config.yaml
num_hidden_layers: 16
hidden_size: 192
num_attention_heads: 3
num_key_value_heads: 3
head_dim: 64
intermediate_size: 512
vocab_size: 2048
hidden_act: "bilinear"
norm: "rmsnorm"
norm_place: "pre"
norm_eps: 1e-06
positions: "alibi"
qk_norm: true
attn_scale: 0.125
bias: "none"
tie_word_embeddings: false
parallel_block: false
extras: ["some layers without attention", "local attention windows", "shifted keys", "gated attention", "exclusive self-attention", "value embeddings"]
init: "uniform"
init_std_qkv: 0.0258
init_std_o: 0.0258
init_std_up: 0.0258
init_std_down: 0.0
optimizer: "adam_variant"
learning_rate: 0.00247
beta1: 0.9
weight_decay: 0.13
lr_head: 0.0142
warmup_steps: 429
schedule: "wsd"
decay_fraction: 0.701
decay_shape: "linear"
final_lr_fraction: 0.1
batch_tokens: 65536
max_seq_len: 4096
doc_mask: true
train_tokens: 278400000
max_steps: 4249
dataset: "wikipedia_en"
Each number is 128 + 24 x the weight over the matrix's rms, rounded and kept within 0 to 255. Layers, rows and columns count from 0. Numbers have three digits each.

# layer 5 MLP up, 512x192, rms 0.0802, rows 143-236, columns 144-191
125110135152145154126105172108167162153146124135110143101115118105153148132091145125121147121185150152124129057068094125119143059096091115122153
132114126118137127107134133154111098065159135179123137142139135147106132150097119120147144096125135155087088118097120084099131123158136150069118
092156127169148120110109157126137138111115107077120122150119149085115099087130122124142119119169145133131104107128117150111125120120133171147071
133160115107156117135119112106135127148135087136117185184068170131132159126142155126147139159122146130127173165117138146112138149166104080175131
155171121179172117124140097119145116127125112141094128135164122150151099102158140117114149122161143114182133155161141087086077111132144163162092
165158096137165153145128122078193114111133157091123112113132140173076137118100129109160132106100163169138108140140177117067191166156173093137128
100142065115130145168102125133169101122102182086119120106102138118168098157169122146119165116146159127124139125121147095149150160116137133119102
150135162173145101104089112171134105124109104147120145120121124145097109132138151139114131137124138135139158093118135104124152116167086110136139
094156126127122120145082122121117137109137103156106101140127124083153153120153103145184144157147080131134132146143141139132107145139124144081086
081153139134110103126138151087145112104100136114107150118128102111125096127125170173159149114124146112140103148120129098142119126082139126148104
086075131131097097138122114126112157108154096136129124137158170132156161123154155144087099117071124074121180112162146123131140107138159157156134
124118173124130165104106133140132126132168082114078096130113122150140119151127040107138145147126134134106155109146108150139124160130187095117112
107075124116148126128115099152137137173106169133163159120126074103167145117078144151152133132163114148069106121131064121145121108106164119140086
126121129127142105081089122156068145149119126122184108136156157150159108088084131171200112165162138117141115106133108132186160167127114133140151
071114119135049066107146078116159132113122092157102124131140134161118130147140141096125107139095105144105143117122150116137114132103137102116146
075152096124124120157180179112118121109158111139150074109125105133145109122159130116160124149148114118173095110159106162128139149105112172144139
104114116108173184152140147103100152134109144158116141110117093130130160124131156131071173100175135092138110145146133067153110130100166112105168
148119135168097147161072140137131100131097098119118104134137097138145109105110108122137165160130135131103087120150141142105130145097162163160106
165063121082123138101115143133185085122164101137121119165144148058143106108140145156141158174149114125110159129110128126169123151103129104124088
120139134153139112131102132172095107152095153105133112119121096127098097079096131147157123105126106146112069115139105162097199150139090134105130
140119121124108140134142120130151137112134104164161104105170112146146138173117109134111140127126138093104119127122111148153133110076093137141150
122134130105116128148144133141147125191146153111122130124123136133115151090155111119106094136091138120165140131167111165175131079156121082083138
149146138136112157131141144153110134134182114137111083117175131124131117177112105170119136173116119121084128125111118098086152111161125082136100
136148111115146150139118081115148110074122108141153122093146137173127082119153124127075109161118082133107144105098119098139094153127112122100168
158163106087115159141127133133127113125145124136115087109113131106130152159142115141132110122100105128119095111105132108143079100094103131157157
123156112086148129146143104102109118090155166141115122057086108143139134161145141120109104112126160095157152159153077134140063139103099140098120
056093145103127133074143152108119134147135147094090121135087131140087122126152132157153169130092118137181132126142116113095116068126164135138108
097116132116152150132174161141118176121110138131108125132102122099149145144158115124088111131101134123104123109151142060111100114083114139144128
113097068142183116082119114112146124112136122137136093147140152115152140182169148153144135157133097148118119060097108152171136126125138173180094
115072109148108117108133125103138099156103128103122121111131136122085125113120155108131129097170122150090103090154155129124156124169151118162128
164117090132141145130147139131156132132160110124127134117119081116165126157123099154130096083070119106128117121144160135161121116133115139113158
118143113163161147150128132135103135063115121148112164142106082135143154180101135110128105152088154135108118130116142099093143162171111111139174
116111135160110097118072113112142130140099115072048125140133097122156127095125097127079147120091110083154126111134122133133128108138141124094124
119158125126140132123151161109161130101107126112123109074132132152140087118105133131094080095088132132141128148119148113120183112110082135097101
065109161156074147116178145154102141123143164088090126133142157122084109144112138162169147129139170097145080154120104145137129129208148121112146
129159123135119093127108077121150107124107139161100141114159118138179103168109159127116142186129085148142134157054149164088121158128101190137113
100126126142104109098115130135124154153164125149120118143134134147146122145118131117105092094128102156127076104091141094126106146136127123102105
116107144156081153175141120121088080179152154125123170108121126141135112121114126108122102131142127145083134098065126125174113133116147103125077
103143119133148181115159107159149108171139087142143153147199076092115103140155152160114175151145120179159127118124102113105140119092205115130122
140102154147141116100112096117139112145082140114143105132164154136104164117087132120130126155120104132100148125149139136112141130148088184123103
085159145094070172150154144125175118139161099131104142119134117136126084090096140136118054130114134170131108179145138124141100085107140123135122
129119102117096109134148157120166115104101087112090128122110182116111139096160108151132150145167138124143116121096125145124122140121151170142096
113123122160128043141132141096135139142107102140130153150130151138142082124079110146105162151136111123121105113138152149165114140099136140097150
175105157152108111134137141104112127159157127129110167101035085058131111107139132102117113070107136120086132106197154122134091129147139148113134
129153103094130113094121136111125132131126152091099098117124140081136104140086115147111126122104123143161159128129153152119177113123088130134123
129147099161122113103139119112092093102122106114130126139115154101171147114117122090135154115118100203133087083115100128149118131173171146124138
107142132161140112115162091121123101160100117117134166132116140078131096113128098120093137157132110146139143105141100170108106097145131166123125
123148149122104103182096119085154166100143163126096129104137152120114150132150155142076125136111114126112140095119161120111113106146119086108137
125118091102096098123123115166154102117085146128164165106120124134145153176164126153108153102117148144125160145120127127132159138114105086132089
151120146125122097120170158107092149161147155101134145123172121062080105140151107120142097137160131139093141118107088123131140119126075150148121
156132099115104124163127148099140162184159156166152115157131083109104142140121082134155121122085103174108168098148119141138111099143178089107132
109144142078163134112125113126150140119087123144164126110108129155117097090088145138122170116168134151158153122152149146092145127127118173155094
144154139167126120138139132145105146164125098165072086109141131109109137122161098106135097109136095126180118147120179125123148139140164152132141
125137103113167130133116080137149114108089092188143138123118106117116118093123128147086165143157152128129118151174124125142116116157150117148092
154170172131128139131148105125138120093107122125134071125130141098167103147082150128159176151103142192128135100109149149149135118114150124144094
147118170139169116140141136074112170150140089105124122096178119121151126118154138116151136164112085108098140103149110128137166127098170164150117
149127136111103165129123072106147135122137127118174128119075109116141188135086098135159136153110111098122173123114127106108138148116096135072094
123126142154106119115128108152139103117077107147150104151130138068136114118145111134155120122153169099131157149115176113158145145104129115175114
137134111133157133082108164125142149132150167125119059150098146102128142198102098158127128108164131132105149162087156112117171108121141127071150
109089093115163156119115107096173058141083140155135141142143135096144120109123146081130139083113116123124107102127148172137142097169141091109171
159107136111137077145168087094139123139199090132118172112135173132146094134102148122114105141096145144128093140124172142131132142124142174117100
157149120137113115152133139160157113069105163134093167130135164131107144104114149117125141157148136089133103185107150167126103101133080108128133
120152118083104130087168174119150127124093190124160147154130131125154131151120128051129138125120123130132118112123133115151058137097129116149127
091111133128153092135115106155085166139143141146148112085184136130112124094110146128115084069145184132116149110145097099133115139123130084164111
163151173128148119165093083128087127114144146175130170119128124123131159133134113119163122143148123122103136105141170134142106115187213111142140
139092147169172157096109159151123119146159108099144180097108149123162102124166110122133144110112149130131128110072097135145126116097122135150141
102125089182134113130179125162131093133148104141094120138112123141113097130117167119148138121192158120147148134138079134147126098109125110109134
131126135151160124162183132051092172155145145131108127121148133109110126152143136130118126131136106120096119088133050124146142119121128096124099
133124158080131146150084164111158126139127158125159117120133137130140117153106141194096137107154136130141122136124130141130115125109111158117136
130144098122106154152131128130109122109136143158179123144090119101162139134092113143171163133132090118143124157139104175135088148144140132126126
162097124076151149148142125116140098125119114140132125159094142141157128149139137087151092136128137142119126135172151105129100095137125118139118
133138107115131084092172132113154100148141140166104118136118108123111113134103119131104138122122149089110137154135117155122169121179145125106155
034149055139147149145168147117140135140090143132138144139119153121108067104109133137131103161160135142159145112097199149134137139127109070132150
136146156155162139159117144126087153101097168091147105149132149111170115135118088122114109139116096094152125172137100110118148106095088180133147
156150157129101182143142117141178132104182109122117127118115137154130106111108104099103094146140133077113191093121134157107088155120136120097113
147118134160072147100136139139135126109113114078172141115110131145132163104136149156131130105140140130126150153094134132112131143114090117120143
134122143133127149148174104128120148130140178117121120108154085093132124135116123111099122123129127163112128131122133128101124183183135072150107
122097167129077091170125128140132114138144123141147125139161150112140094134121120096141154117167125139139160156107093134124114172127067093120095
133112130131116114129171169107149161144117097123129120160167148109120131189123124149135098185103156131109126158137102082166118125117083139115104
174107139146114132139115164095132142136100126130118150151149113137129115101144120152112141093143152119108116105101147145108060152125108112116105
118122151178155120147140135164185152146095086137135156128083116073114135138123136101152144130119144137118127133107157077106167141170120112111141
126146155109132130121117137095119135134123164134141124165094114155130140126119120191081092120133161094114098139095135116148123119167159116149143
094075150106140137129141115120090116110164130156127148099158117174157185073164134091145091154084118138087148126125139165075104142124120110166100
118153156139145130168115104167204118105105114117126118173153138137138094097083105170122127090131127118127085086131102124181140133162115135151148
110097142104107138118107117165140138118096118117108134143138128156084125131118137108197131074104104090125102081146117138164127151140152145104146
107105115169125101094122114122147142151162122122124156115097169152106139110116097114093132127135177140098161109115143100121090102104128144132102
084105088145063125124123152114131117118118137128136137153117095157107102146096105165133174144150158118149152162099120127122146123117142112097135
122157174135118173128064119151101151142166101204133139168146154123074145158133110115134162113117131132148114161095130118139129155151141131098135
111150111100135124119130080151129141144151099135113147152159128130133160126129163123117113151153102174159140148142098108078091132123126096151123
131125124145143123163138133153103127146141122135102129137126111108126120151144121087160139113104125105127134182134121119178095149138120112135169
143179118120086160109127159132109163155164150147074153151107127146123132104088159135124134085200137121121131159128114134112123141144123189148105
136128110120135163116126126147109155153107121123144148107156154085135118183113131136152133130167126109122196144164156118149125143166111146135138
133054128149129146104136125144137119123144105117101091122117134153128141109097172117115127161128125107155113151149083142115125115114128170105110
117158144130125158144070121150084183114141096117108124104132128123138114096135121101146154141137102149117144121159126167125117102114151097111134
# layer 5 MLP down (transposed), 512x192, rms 0.0788, rows 143-236, columns 144-191
125110135106106158138137098120101066101082141104121140170133103146127134125127094092155103117080125142124139138140144145118143144081160127136151
146127120119106125118086117166128117099133116179097067095113096135125145152131180152132169120143161155115122126120145125103110137144101145103146
145093164096065130115113111127153110115089106161176138129146137137137132110128066139106148111128121143115123113136133093131133129123115120101103
089140142099121128138147127119133113162096160159123133093098172132113173115144117134120112076118152120181122152111108124113121122090151122084111
095101093071109163088098115138130159158130127108099117147132109111064124149120154115140124105109160142145170125166128142128121122101137109164160
191106091132157109140083127108102137170138101129148130144141129106126139119163069136164173103126155076116106126127143120117144122083140127160107
129128120130164101122117124167103141114102112116168113154137101146094172125126171138084109149111141118099129091124122177131132109130140151132151
124173153126147126132151132121124128106128094103168129156170137173146153094171073131126111128108158103095151178124123151109121127130111134161151
139143125132127135096077140127110118131102143161146177079153125091136143126123081123154096135107129135094123136137143129104121133112122093065092
125170158140120149133109122127138114105097157203144140144143127135156102171123149145136138094141116135120146148159148121116132179139094123146171
138122106182143172102100162163123130145115170126112107177141113151152128131082150099118134139100107142072142108099161175163134146121115165140150
129172125119122124151126137135137132138113137148103176154139139118112149136120083134121122099135128127157108158098152151128147101155109184144136
133130092132109106155118091107151131110179145147127080198074143104127109137106172125153145162129134093101154147135115124159161147111123085125132
126103088076159139157120089107130145147142135113149111121130165139157120103147165141125075140150160143108148174145140166112122095129148118158096
133147126131156121146101166129181150147114135170160112122108137152097147143154086177129188118167073180157115140118117096137150163188111105100114
140122141124167057110138102159124094128132153151119152161109104125076181104118157126091165054137113117135140136134152080131170082152139108092166
101156140147170121131134091149106157144144119146114135140134155116179128084114214138146085106116143109154133120107120119115122075129131076149101
152126092099086093161123116105157131120137093148104141135125138094116170155118071133127120133121146088158111136166110132141116128107142107092162
148120185118125132167136116132110129086159097122143139139111154095113117146156156181124094129140138090087136122144137135113094177176132139124129
107124110158115110129135124126147176124142163093095130116122119123091157146091098168163129140178150166147185128109139146114154114142104097082165
180118114160192117123132131145132143133135122115133126134133163148114135120136123113118109138174121067161118136161122086106161154110145137110139
121161128128086117174104136081116148125115132097143116147113109087129127143116171134154155096144092164145079093138132146135182088154120121117127
145176114134119136150146095140126129141157144131162156127096081089187095113146091160108130157113116103084177123139150085160144122102128157096131
188099144140141162165123155118156123134150165123098164116147081095092148091153074136183132128118165107158151122114127127112157132114119119123140
102142139096156103104128129154140144137128116144133172141120083104104098127171090152104128192143147104113128147153125084134149127116152140126186
113181128130153130105145094089170119134138108127088089188112138129097144151108199112170126131150141120107132127169138136112124161119103171155128
172181097131131124169142130137130128137150080129120100175078118151128124129129164162093173188079110070121140098069122127125133134119135125143141
128121123099136172096153149141125056121127122106119141128127140147190108109127118137078084129149115132148104112066129117103145159088129104111108
136105148119133122170150109058122132132091113141124109151108111130152128069100105129127164106164117159103133111133128132164132139090152169198139
140090190115187133117094106107100121115156127130105106136095111134127131112153155140097136104155118116171147136106072139149160088172079134130137
131156135130141140131098141130123110082102121126105106142142144087117124137098149141132099122097102132095138137146139115119171100108173129154142
160124120128093139119076131085157092119126122145128109167101118168164162129143106149133127081147149110155140124147135113151117125118127122115142
138097117136140084160121147137157149067136126114107156123131165134122122152132134136119112112095142160152099141149139113108116185132153145108082
138165121143124095134124139143137128117095050114116121143138116086103163143072074130118090133126115091133153136139104120145119085185112137120130
114127092138137128146120159142079103140122066141122136138150118122117138157130130136083106134125094128167109120104124126122125091129080141148093
121122126143165162183134139144123128111161100089136145140158152136128122131120116107134103128116174144090189106123144143097154164149113111150146
082129133174153097124117148126131164147099127115126102123136110116111140145144103066154108122128122107147151126099122155135118147118158149140112
143100063147136148104070135118132123116087144109137101129117091130099140181130163056121138105148098151087090108139132174138134121120122117111117
108131142195147114112142103128075167144114126097109149156151142106129115148172127128131140085116100092145100163121107157087076120103139155131142
124132124146129160110150089106134120086114111139152147147136134134160155097106167176075137123088106044087108113139155114113127106126118133096115
161086099093104133118117138123128116124132068115128087150160138159109107131116145093107125142144117153129144155145122143113105091115126135094084
131144103151134143137105097135120115140129119108157125167147151131120124141118065159106117185145157191101098145152091144132085107147175142143128
129123138161129120110163130078101205146124160132118134148119141136128102146152165102165146133111104150146112112134143113117091120145149113108110
115128115112143186099127144135171110133134130119112140189146133097128152156150090110120134142138146136124111145111134134169116153133129161175150
134122119096119113076219118111153132102125090151126155139124122112169109127110119174116091147120112132130122120160131148094097119182106136135086
117125114098096096135140133117105128114166118140156088114118169102159134127097093115134141126088146111145102149122101147111161118192154100110132
123151161106133141125094119130126120137124165156101131134096097123115117135141158139141144132144129108171159153164122121143117152118099091121110
089131136119104100075149138092135121156134101159129175128130165101118184122120158088155114091130151115114165153104124118094135083161148130107135
133130099114134101117143130150101162135126116144139138132130158137050151138073139130115138123103119119121143137163120128130122118137147101053110
097168092119146141149153139122102100106174156158104095095099135117121149114149075083123173166159108141156119144125123081141157127158119147132126
119130117132168133099105118172114156163151120174151154170146109102127113152152205131118124127107142130149154134121171116102179092113150110113144
163125158146134123131178132140100141138134080141133132125112157102153117096128131100101103098120096148151112101172133114114129104140156156128126
148120108125122152112165117128150085121154128136152135067102147137118155095105093105133115088103136088112116123112126071071140084126141138151148
111155096139144154137119093136150134158104132150144175111122127125108145110189132118166141100164140133128190153142112140120130102151086153131109
164137134153140148116070116129171115093111154139090150145157183092074124144129122110123130168096101091120136149165138155139117134116094151113105
115128147095155114129138139102135116136138089126095152117170138099145093060121123165122119096164134103153127167099140125157139123117137116132144
087123129104110104107156149149190150085158086144138152135129106126091087122143136099124094103132105142146150102094130120082124089161160108137124
139129106130152124120128138114138124071097138132136155079124087115146108142110070142136105144137131152129111125129152126145110112110108134121064
138119088133142115103105144121121143121126122162171142081126150171175113161119182110124156124120154101124090118085129160176133150174139122132147
117135121170154117126155130086144134105118134119128103143135128152147139144139176117103104105145122156096090125142152152085145114155117106154174
102158152115112106141154079117152128176150109081090144112148122095068069165145120147173119148104115145122111087112086169131112101140147208119156
141136177123116159120172127139147153139141099087146112098094147111081160102106137186103140146132116131111137116151122172109106140147120098152149
133127131146131097130121131158126122146114122112099098113124118118161116153140094145124144154180125082091124164073127094125144139099098147099118
169128107081136128134125131148147105122135119139131127134091137171142165153107145121135188151125139137160100101119091132121123155173124117143143
137103155091142108121101148142078157153141156120110130152116122097120102160115172132145127104169131169163102103155151181092088156095104098099141
128133110111141163085166113130157163141128160117089062098142088142128131117115156133131115120133168128125130172120144079158131129139144143126180
136150176104138159159119158143134096128176148144141144098151143150110127109120146154178131122153089124164106103138120103133087130103126137127121
100154096175146166120102101150148105132160066138113135099089107130161131141152187126176174090098119135083180108114139115164151114139132116114135
144123109154134079125146112142133148091130185130152096106153145124151155131127128124115103143146114151153152126157139141161142107128124141116147
105091173166103112149129147167106119118156159143107175128103174153107157124121114129167126133094174146108130147104074112155143120137153110139105
161164118104113128186091132133173121089132132144120111152091104169119128122103157153121174141113176139129104162098149164148083077115147137167199
140133172127111159145097161151109169089087126102085140134140147098124148151148113191143133168127153120160123118122116137132101099102105137132119
109158132084140149116153131129105129074147171167144148131125106118131146119147130104181086106123129137167117148158076107153103099094164121149123
139144144141152124159192139115111150141166156137127092126091115121131130149182202112129165116108133151106082108119121084083173144141109107119141
115108125116146157136128156147159156143131153118105118129103111121098147173115161130115121143176138162152121117125126116138151106149117133124124
143130119152152147126165144132100143136171156108110142152092134125108130101150107125152152089097042142130110113097136088093116064091156140147141
128106150106109140121120143101110165079148145139087097180086112135123131121126164130092195137104098111110147135126138082131165124135130146119141
124139146097150100111131102126141133156111125100089128152129114164106136159120119086180111137102123120133158114111116142082114119149137142128145
172139123137151153094108139117144101119136097166137136102151145159115124135091165130134115108113098154139091120106171117148084161094116137141116
102137167143152124122155141102144100133147067098120157167078138139127143137151173134107175108114121109119123125146101132110127142105122107117099
106148132109117166137129134133122127102136123143143111126144118125133071170125104150104155119154120146090086115134189146123121145116135127131164
125093130138139165136144145094121148100106081117126095110121131099135121096114127114100129145131155144101097180112139160162152084172180121167130
142170137116122120079123131119122116115129118099131143138104146145065163111160146133128119131121131152171133122141106108141124138130165120131099
146120141114138102130146145182127106166139119136152141113131115085176116089113070143103134174084138117114111150091108115145117149125093152114117
161125167130174122116114107133150113130108129107089131177134111083142143087108161129114151136116161119129154120105148124147110143141143140110150
119102130109154157130121102131113157133120131095153159124161112122126133163125144126159127113116090141084137149127142137136129161134088135097138
162148145124108157150132093135132119158130139128110119167111121132124163156147113098126114117158114149119143100131129088165146117130111196149161
077135109053131150149146141126147130128111131167103168132145153118175153166077113112120158131134136145074112137132091150160126103109134097141102
149111131170158131138149168095115138115112127093138176128130144138107142089127096140135165115110188134134119127139108108121165150135139115134120
120162112157145105153124119111147114136146102118143104163146125126110116091170169154112126129170151119109195135115097127098152146114151163109098
104150112119136074125117101121122115149099154166087134105166137111115124123122150121116111161158111174117114118129083105115138124149107169179103
105134132071128129184114102098078140127110165121132152128130151131132127137141151172159128114151122106151127140180121156167127108166120155104122
112142104097102130135131129119112142100154126140123150101137095137126143121148165142126150131154148138126116138125117089097186143149141115141126
111096121123140098160144117134144100156144143130099145130125140175138124168145101177118094125093125112146096120119125125123121154118160124127124
# layer 5 MLP gate, 512x192, rms 0.0802, rows 144-237, columns 144-191
087114130138089120139131126151077120102139136114127136120130145092160125125103113145126136149095153155158144141117133123177108148133180127078174
151134114105093129077167105140141145107079167139152131131138127117133094165147107133127166116120142108127135088103111093102160131118103092120142
085175128128141110157107149109138180102134129127114105131111100122158144131129147101104155149116130096107138141100115083125142112121160138135099
071133122155173142138140141193157145138129143145115122098131179149081113148109138160081143127105128134127141131126148085112127135095106146088086
118145095116141107087132136111141109123139133114108141155128086172163126194197075126139097143142140089120095128123120098127096120117134170100172
161100137114147167107094128144147103116113137139127156147103102117109118135117119089117142139132112163141100139085140123082125120056095113146151
094130109108139144145145113114143115112141141133090119097095087090145114117113175125112161121103097140158150105152134117123120126095134105171156
115117161141129135133125169130118175117124115117115128141147092120127113142163114134159163112145122108136173131075156154069079136130102102151142
152099147126112116113116106151156120114109148118086103134119126137093145138100153150140137149152139141114098118128162136118117134112109102112142
159101108146108136153138144062131156125114114116153087139086133130154155151151130095140092159127106123126156123153162140132120124125166093091091
116118146106118104131119125183109108112142111145105069082101108155156132139162121125144137174156130153101157095197122143129120122136168113097108
135141191067157121126131142130129162141154105100153139147122102121088128133132133124132078109134150127063143103147129145147134138144144141126116
167122124130097172157136108149113132138105136170155147147099141115162107144097110086164149119145160119148151165119173156143122115088130124158140
132134088137094160143121122085167144159117122157104134080116122117105129179114102090088150124108179122143120148133133132124080136113107143130158
091133131124123152084089097136164153114148141146103118106108153146100122089122149111127121111064131134117159126143197109132090124161120149106126
129143121134073135112188103114131153097126103111198166104125179167141124104104102087112107162147149133123204085107122164144157142133117112121158
120096122082148163095142084144113172118121131082154103115141173154120099113145113121144100144096102127084145131143154096137083144121148148152113
149131117122137098100105133092145181103112091118170175166086120126123165120130111129171127090163168103147112121145121111160086111132104162157119
155110141135133134179082139115138089151172131149143139118106174152139098130140153134144164152148144112133132177110138149182134105095148125127150
157121084104126121129120095147140145122117128129128151155159093102131134139128156100140156130099119144152152146111129156165135134135120139149182
146149120159154114110154178119107133146114137141140151137124110120177111127157152163154077111146146132138071138102080126133114101147125120126115
136144117142128155104096104114138148118154159147110103119161121118133140157116127180125152127123128138114118118143114106092145126146082142147131
124116133134072090130151146152131112150108105073099121124089162142143092129134130130127096102144158179120173139175120099110121135136123127180123
098135124098133165131165110140130145156114119138096121098133103157130140101126110103139112112131124139139150098103146099142152139098165137167109
145139147143145172091136125123163142131148127107111159193159116119120137131140127147164086167133080116078158117115106132064109151159101103047114
118131130125101095098140103139131154111147106146129144115114112130119144135138123117137098147195172075113136154123114136138156171150115140139161
147127120129117145158092127119131157138144145116132117158127163182108089125090103111120113117148132115142127135111091119108099111140135090158067
154133163100131121141109133152135121151162142125189090135137180098129113101088109186111138086100114127096129151116146116114166127185172124108152
090113082146115125163180116144132140124155121146119179140103085155103099137140117108126162147124145144087153125083174083107094145104115107141160
160153121107115148085141126159100126139149169115140166111112147148156159121125177172163105120117116160155175149167154129159124143139120108118136
127138134127149129123078146100065141147058185141133105161093137131080136162135160122106154096139118120084129156155180128135125108076177137155125
118135151120117133101130173149107124135123161092113155158132107121105106139133108125121143108144143109117135109117101139112140116145060103090115
155155106141091125110114139141121154101099163119140141153113150090127151109079159146162123146144119117144110103130150135114156090114121087121154
136145046164086141133129154120124140146168177073111129102160133080146125131148130120150122171130140144120107138131078116150112166151139125153124
111133105143140132122131146131163117128115164154075153149146103114133111103108131156106151128142120135127097126136102112131120083138092124107164
072139086145124100089129125122109101132118149100130147114105094178134124093110166119120143177127097120116130100096106187167124090136115121122146
186134094120135115101128088104172124137121107129192090107125105139144087092099113108130066125137122131118114083103134108134131132102117133131165
120110124147118112128161125108124123147135122107119129127131140090127124132104119133154111088111140140150119079103119150134095169105178113138107
150113087125120127163122112145142104179127100130087105127144153150076149107116079107111118145111170147151155163117127152101162083158096142140144
155112121092141121135108142094093151114130138142156086116157084124142122139070128186131147125161098134156148142151118092140090134153126170085141
147149108089143136125154155131152122103105122132130121066130154099089107141129124120108148158148121127156135135157110093142124123126145121138158
181109099121151151096136123120148114165162071097135133109139155121156129128111164166115143112151131129103106121161114154120155117152147121128118
109137133088129150153135138135120116132096164089101137121097105145126122107166091170142145185094136134149129091118065141123105150116092108126137
149131144077091085115140128131120152133087101152124096139132126137106144102101124138120121161144095131136172124128161124071144113128147121106163
122174138139149144101164125123113101139096143115090173162116110154120118154156139089111158148114114112092117121166143116143117133137117101135125
086123124115139163139098115126127114120098118133146133150125113167107122109173169156111108089123122106115108098089143166145102107179146127112154
094142096101122112097102114129123139117154129098139114136094104127115150119144121149156118155185140138093150136046177101096119123093116093115112
110092116107136094125133113158100135127095105132106116135160140175148111123133160073116175103154142140121113103071130110094107123145093105142109
155134130175131093154146144153153112100108107146147146088124104148144117129134132149116126131163158102141118133088140119147115142143113096153127
107127108121144161120167151104130133178127114105127154103125145148137123071163161154135118093145136118117139101118108158118115154094066116100156
149143151188124154117121142108112152110131106111135086151142084135129166129097138115109111181155109152125148112115095135146147118124097095151096
150143125162160140107103097129088156131130056149132135124144132080149115110121162131103117132121104154114098136121141128115097114135081109109132
152146162118140090109117105132138110083135110112129089122133140132145154153093136098146134116140055109110124133139105121147110100108113182147124
104140126112112123106205151129089120144157109065128113111129136110131150133095135132119111084108172142144094135094140111122147082135142112144152
114109129127140143137138111126128134119077144084127121143120145167123134137133115152149110088137139110146098158160084103118159116110160071160101
121104109123137101122170128101151118137118127172123184115157110127161132119128137139093092139096150160133175121104143128098100153146129143165212
142141127180151152127132122150139103069144161101131155125153178167109139092155143127100144058126123128152095134111128108126146119131152137153148
110168138101162113129139117111119123103093147173127137150171189108131138154137131123149077113114143095094086117084114167131153079141104089112149
148081134133159125137092161129127121121151163121110137092152135132080078182141108159119175081098103100097122141165106133155102096136129168106127
145143107115094136073119139173124184103134129138119121142133149115173072099117120105126156103156158169085079104122109085127159164117127149151138
073123147130108159081161111132134161140172115077146094106118103144146083090135099151127084121164135115123165138087113153119108105140124148140096
069136098102186130106129148165115132110088124104118130098135126137140110179177143059115124124159160148147105128114121084080102104132137112170147
134148137123128101176143173119126126138134149130120134152127087114116142098137099134131155073110108148118135130184123111103157169114154130129075
150130115189163101158132132139111104085121152136140141123138148091112162059121115121153139159098109080102143195113120066116107158146154126141125
142129122169144212082158132157136166118150097137119107125173113134155116161144154131114105180091100136109104162170124111095133133130108130144120
094106087119118135083126119101144122095126138130124125126121104126120093111141157159086109157125134103130107135101151144108105152161100120086139
131165092177140089100109109107152087126110113162137128099174117143136129165126148148144162103119133166177148154158115119104145151122150139139124
167157112112112122137130129160117136106156150139127128137146143108173141118153126093143108138127064148111095155116143110117134141126145140138132
109145143142099160140100150160120166103137129138104131154138143133087156144107108111156100094144141142136107151091153079128138088129119132127129
120153108103148156101146126109095149136107140155127140105104166095123143112139135110141140116164065136123160125165102126134102133125127109136132
113126074147152108155089140151118164112115126189112095100148076113153138174145149107142139167152165125116122110111087162088149095142121127175156
131115145121121126127171141127122128143146128098121127115091092139142117124126126117123123113122129085114157120109158119166145123074120149139127
150120147115144112113129135136166142091193159158138117128146137128086186115116130131116154158105094135165102127107152125134157127149161134198151
112083127093096151099112142169065114133105113073098132099165154165132151066136090119162130164111126139129153151106121130151141118147132103068095
109091163136144130161137152105113083133125178114145088157118145178057104124128098130132112110132152135137116130091087130130097126097147112145118
114134126143163108159154125172113098112151089136115088087139121076112110116100121105157121140099149125118157098078160141076152096149130131140120
094117158136173145145142145105117161125153153121103143077135112155093107120128137116110094143133148136124102159135126140110134143147127112149120
125129148127134127101088146127139170132175120124152133149141113134123142118116116122142137134113102144091088132111160165156096110135123112121131
142126099103092125173147135120162132146134177116142113172132137160142148135123135143111131121138133158128136188150158100146126148127130137160129
167159164138090110127108147095106156145157070096159136119150142093109120084125148158124118124185193127140152129113085143147168133123101151113128
157127148129131134147129128092131123099129123167125135135164135109106063110096181122160163142153120143130116130099165115133100121118126134143132
109112162150107127098167154160112101130139147122104119117084082103105086121126132141069132156114103167111129114133099149133124118133131144137164
129105177107138118153133125122142111122136144112135135135091141158114153122131147127121162078112084183152132141125121120129134112122193068122141
127133147164126092169138129129133131150168138203150138092147136150139159126142111106094111157127166126127156126090169102162143152121126140127152
117128133104137157141101101175180149077125100140142124114162134137123147109109144151108135100130133140096129100100132152140138092107114128110109
123164106138102118104138148118091084153114119157090166145118110164160102144089139141137132095133110120101134098179141103105167133109128088107144
129116167126164127127102115152108139094173101147124170148126133124156139106162099168141118130136156109166120138118142119095121147203150143109129
143116100110140121098141136142100119105138147131071097113137141138184121152139116118128112158082118135120116106116133134133123103092141132145138
130127141140094142090163135122148140070112150100155160134154124120104125173111092129065129061136137161121154129101157109120159131123105134091111
131117116115146157166157138158141123113112150084153142144086132088096101088084147134132121181179118068165094124137116150180101149134197095091136
132120136128138118205100140141128129084142123162117110131133123120155118152119152120097124130177077127149139139123130140153103093178144123144127
121137131150152127127136129160100117124160091085119084099106136173133117142129121118155091116108099136132117125099078096104115083121130141145112
084156139111116114096118109179133109103112119153154090119161147133150110102139137095121099139140125140120134138114091099117112179141107137137127
114109095112109113142109105144113120130118093166175080126145126154182144154130143092085145129119113118149136097151135133115134137147114146125109